From a checkpoint of a small transformer trained on Wikipedia.
Size: 21 layers, 2 heads of 64, MLP 640 tanh GELU, 16.7M parameters.
Training: a variant of Muon for these matrices, 870M tokens, 3317 steps.
Each number is 500 + 50 x the weight over its row's rms, rounded and kept within 0 to 999. Layers, rows and columns count from 0. Numbers have three digits each. The size before them is the row's rms in percent of the matrix's.

# layer 3 MLP down, 160x640, rms 0.138, rows 109-159, columns 128-191
105:559497413412493511483473473464544463498486490502517471589512530556509515496479442487522433407588496562508629426538470443503519430535457502536495497585501626530466489413505460463560524465554467
097:494456529483492488449485532518602487524547532467522575491433455523553459505496461397538443469335542517565521517476454508460544528514453525483498502429428498540546426529499564357495389518488500
094:517556483441496459477489506524434467515510499529589484452568439478446575458455528575531478574514491580527543520492533536566509569555433456569441316403554508530559637477470542473468483507530423
100:498495503584471571477532520492449477458507464478500464461546356509511561485435618639472512378486456428477471560438506538572493423577676524531416498411497434481549420513502389410428441458535502
107:443481409477487524551556466469504478449489519495556507524534432474546533443564523512529496506546596568514359483499547529486460487521515495500486502464422532480539501482492470501498429444418596
097:519511488368525581497513478447517497587526500475567541472522463497501483469518518471520558498617480399563487523430521488537536513429462358499524674571550515460464557467479458539489516487471530
097:525452443480374429500479482545437497443457543544560496434439623512489505496522432490532545481590562415462572464525542611390499527479536589462423496499490520488500487455455517581561486506578489
107:421517503536629527518440458450501476474485500450515568519448484505473517478482500506446373497440563557490485540517484503452526487618547585508523519525453496465472464325485499487572517490546499
100:538467603516480514472463520462447558467504448487470586562493560494451536497502548578496461514579422485485484428460420448463497506542459432565477429493470474530552506487524473506470511597537465
105:568527510373530562495512572495448529548556467457538588480520475501471529514443544452476411515504528471449503581471555516517489478549506507643446442463436416463502546499522453378534528503475369
103:498510505528434516541532430453408470448497527542560406515527546521513480484537501476591536537586444509504540532564438461512440549436494510462501528444490562549460498662483426478567494522517517
100:521542555502619509505516481466481584474514466475524488587515576555487503503550481484563486497445498474500553475536525581485561513601413437467505548498558488514427475504474474588478463486524452
105:456477492492537514485501465498539471460464525517599492543522529447493469450474473425495388480454499642514460506547468554560496573452607586505479470560451545509513498501514572636542525433447562
101:489458553546545540516542489540529422499556480593550389488555473575512443517459440515554597431623490533512512500473540446531456475415514352538406540427536464458523532486483554510458440553449479
103:533546504537522550530518446486539442421512455495556532605504484508451422487525516511485500490446514448514472454480541516447519504544445592523484502431600488527476473507473596564469494475567502
108:461531487465487454395542474495404632524544500456444500488490625536476539542483469565482487490509491474428422444584500448440461573512493477577511535434536503510519518541500560555509460537484513
104:556405441460466558497493530537586546550522501456436518458530548570518456502558496408505524368431486492500392459481505559562524466533569541499444488520408416491484568470519457503529447490445529
102:520493559493554525449436501466498554487516526554496527521498397457497483505493530561523584517445490480494550629454494559489501522547583504562283429525513477516501531486495450427485440609534470
094:434459565510491497460504472528495530510534485558523532570542450468474513484512601487580528517469478424529479458484494473419516481470510460443468445550549358476502600541527533633483544529418497
098:535428422576532555498482385524587522446490373474512543484495501485487571534545540486432486465520523610552528487528495482402551390504577460510541481619531520507503581566493466503540556552580502
102:526487429426474402518520515473491485633507487517494543481486502389476501498481466612469487504396543551528462601570451497516530373541365387497480538408514595510516599450478590403515481506535536
099:522575449582462488516556540525445455478503466444473471577463463530493458498460465509464576416529522507426576427522527461544558487530465507517497551532464486545474487519514581399538545515525537
091:587566480413371487477448482462518468446493542526444553509599535444516446449424489450484545560416438546466463510451514553575462501536653483545610487470441531491506483542518513570454512458507476
099:522538494518511454586487547531529481510511489514433510486494459481494477515545576443550468455456489520468487500522489529590605522463564542505554470442526542567334516550455492544444500486523467
090:555568487539489496362559401476518447390483559542553549435468476524461434485482443479536383545404433492477512524404452515428463587524541526554430509471585538468468505660514555558576521480478558
107:455426446546574459453518500416430506480499524487466515531498512454537365524287474593512431542412382603481461440547439589402516540507529513485437560588516500470538412447540518500481494525473473
096:466485459557585539560471500524610528565511490500556495394500503545505613492465506538586486497532458483535388498559535405491562489419559474483512483518541485431441519513552446514487539483488425
106:460487428597490509568444487543480477470517519590552632643435569478500514460566461462555437459521555503363558455456520517585474579508509569452504536476529592505508578653441461441459449468553480
103:451492616502447504481429502424422490318515474441540486484455478513474482500514456465545471522480516529531519481427462522495533451467510434437473532530476654485542483458490428443533432495581465
099:506612567485548591412537525532457553570496521527461437465588487487507502500469527484465491502531409460532466571495489476574479470415510368499519406498489460531560541501462551479491563504517545
107:504504531553455401516411587482474446501467472628513465511510463476494479469445488519570553462449569540473436475528545493535453447528509553526536574504414479511487506494482551427466523479493507
098:583508428510513514510520502491504448556465545528531366601590482550526443470468487503489452496497495459466530486531546511440522539454510435396431612461553495516489506512520535544486525499504500
106:543531405553557463421468489457503516521484553471439509570483359480500473437529522543473516486441589625459526521557440436611431533576566666525445531529525538488543507482534551491511582537595495
108:438504401525504507487434499447509561470533480534482450481419458506447568502483491475460547494519486404405506519474474530608452516503536570484428483460563449541596443487519454436504448496484538
102:525542422474537495501407433525445533547561492430474509398490495523527593478512464472548466473447517487498476509527531658569467503527539521452547430471543450448531499579504483509511512561460494
098:546591592480496565494431439457476447540457507438462484438502382544584516465489514518473597660438610512474581587453449611542452560531488448519470452468409516501565491486561552443552517544438514
103:480415460430500543465498504564650590475526544486447624532472469441530565498428508447514498400476502507478526490463484491598549513525566646558583500438442509566555510446473421476438470459502494
097:475517556486426503499447526504571539579573448524434449367484419445430425522542549508516487468447572506501403572568526464539520558542515421476570493520569466518443550472453469525502525531414419
100:422475564421428496511496545491490484504478423481517468495542554516499456486562490485504491641560464543537489470478546525420606503493602466418567568475569659534487475569510402602500515529509499
100:426518451482582487480561450444610485518519519437584471459535546474555441518487487565459530504446428598557582582560497481443509537489478497456544507478533636527442460606480452617519459559447542
111:481478473584561533415515396522353501505514528501546425506533487511460501496488506542448507542501568500532564526481454464582409516451514488500446507454462505497504485458458552530573490419501510
097:478583465544579490435477417501450522528474450449480503446524532491513445532527597369496457496452546488445514498510515445450566500493477482490443547536636498478506493500517442464447586536477579
096:577469479445495438443556414555470558571483529557507491534474521501482472514514569490506517490464488522476412593457558409370558420507426548493443404455390469507530605480485425509441557542501548
100:527380404589552552446563568442417502488525553429487461507480508596505542529560440517471575455460435479539550485510499463503548451541424573597418468550599568476559506476553423427488547482519513
103:475525419479501576522589489482519567548490550542536525491583626531553510519519557484540526545423486423439389449516433513493544463492439545562450586572462494571494509549504435587462489441496530
107:599592582414483437475501495493495544509543521536518452503510325457496588491466549473544603553408397454546535540448423513565514517523487438580534393430513479558512464441541500420514537526460554
098:547438534472454555539591517486421452416521490483451470514547459480497515515508615488507529410468504430417489436527516489549489565533547502443433491438517610552492490562517554457537469590465494
099:432515468477570480484417527441489543543498511496468495594572502484547501520481488480489449470616467553468550605464409527575576402573443540515546572606597568501555586539514481482508519546438531
096:484568500355581484539546491496490483520502495552450502495553473503454519546403443402439470439611503475431593522449551459429495542561474457462498470417569446462533415453493440523502441479530480
098:512472493478532477514448495506487482564519474466544445492499632518496437478514464528523569439575475421436625575517524386498494404529624524517532605492512439550524481561440540481515476553493450
102:600508490536524505502452548487457433580493462554437497453498516458508657474554424536532467511308456567500453464511402506459382571543444511597422432421406464543466522498542514530483482562570480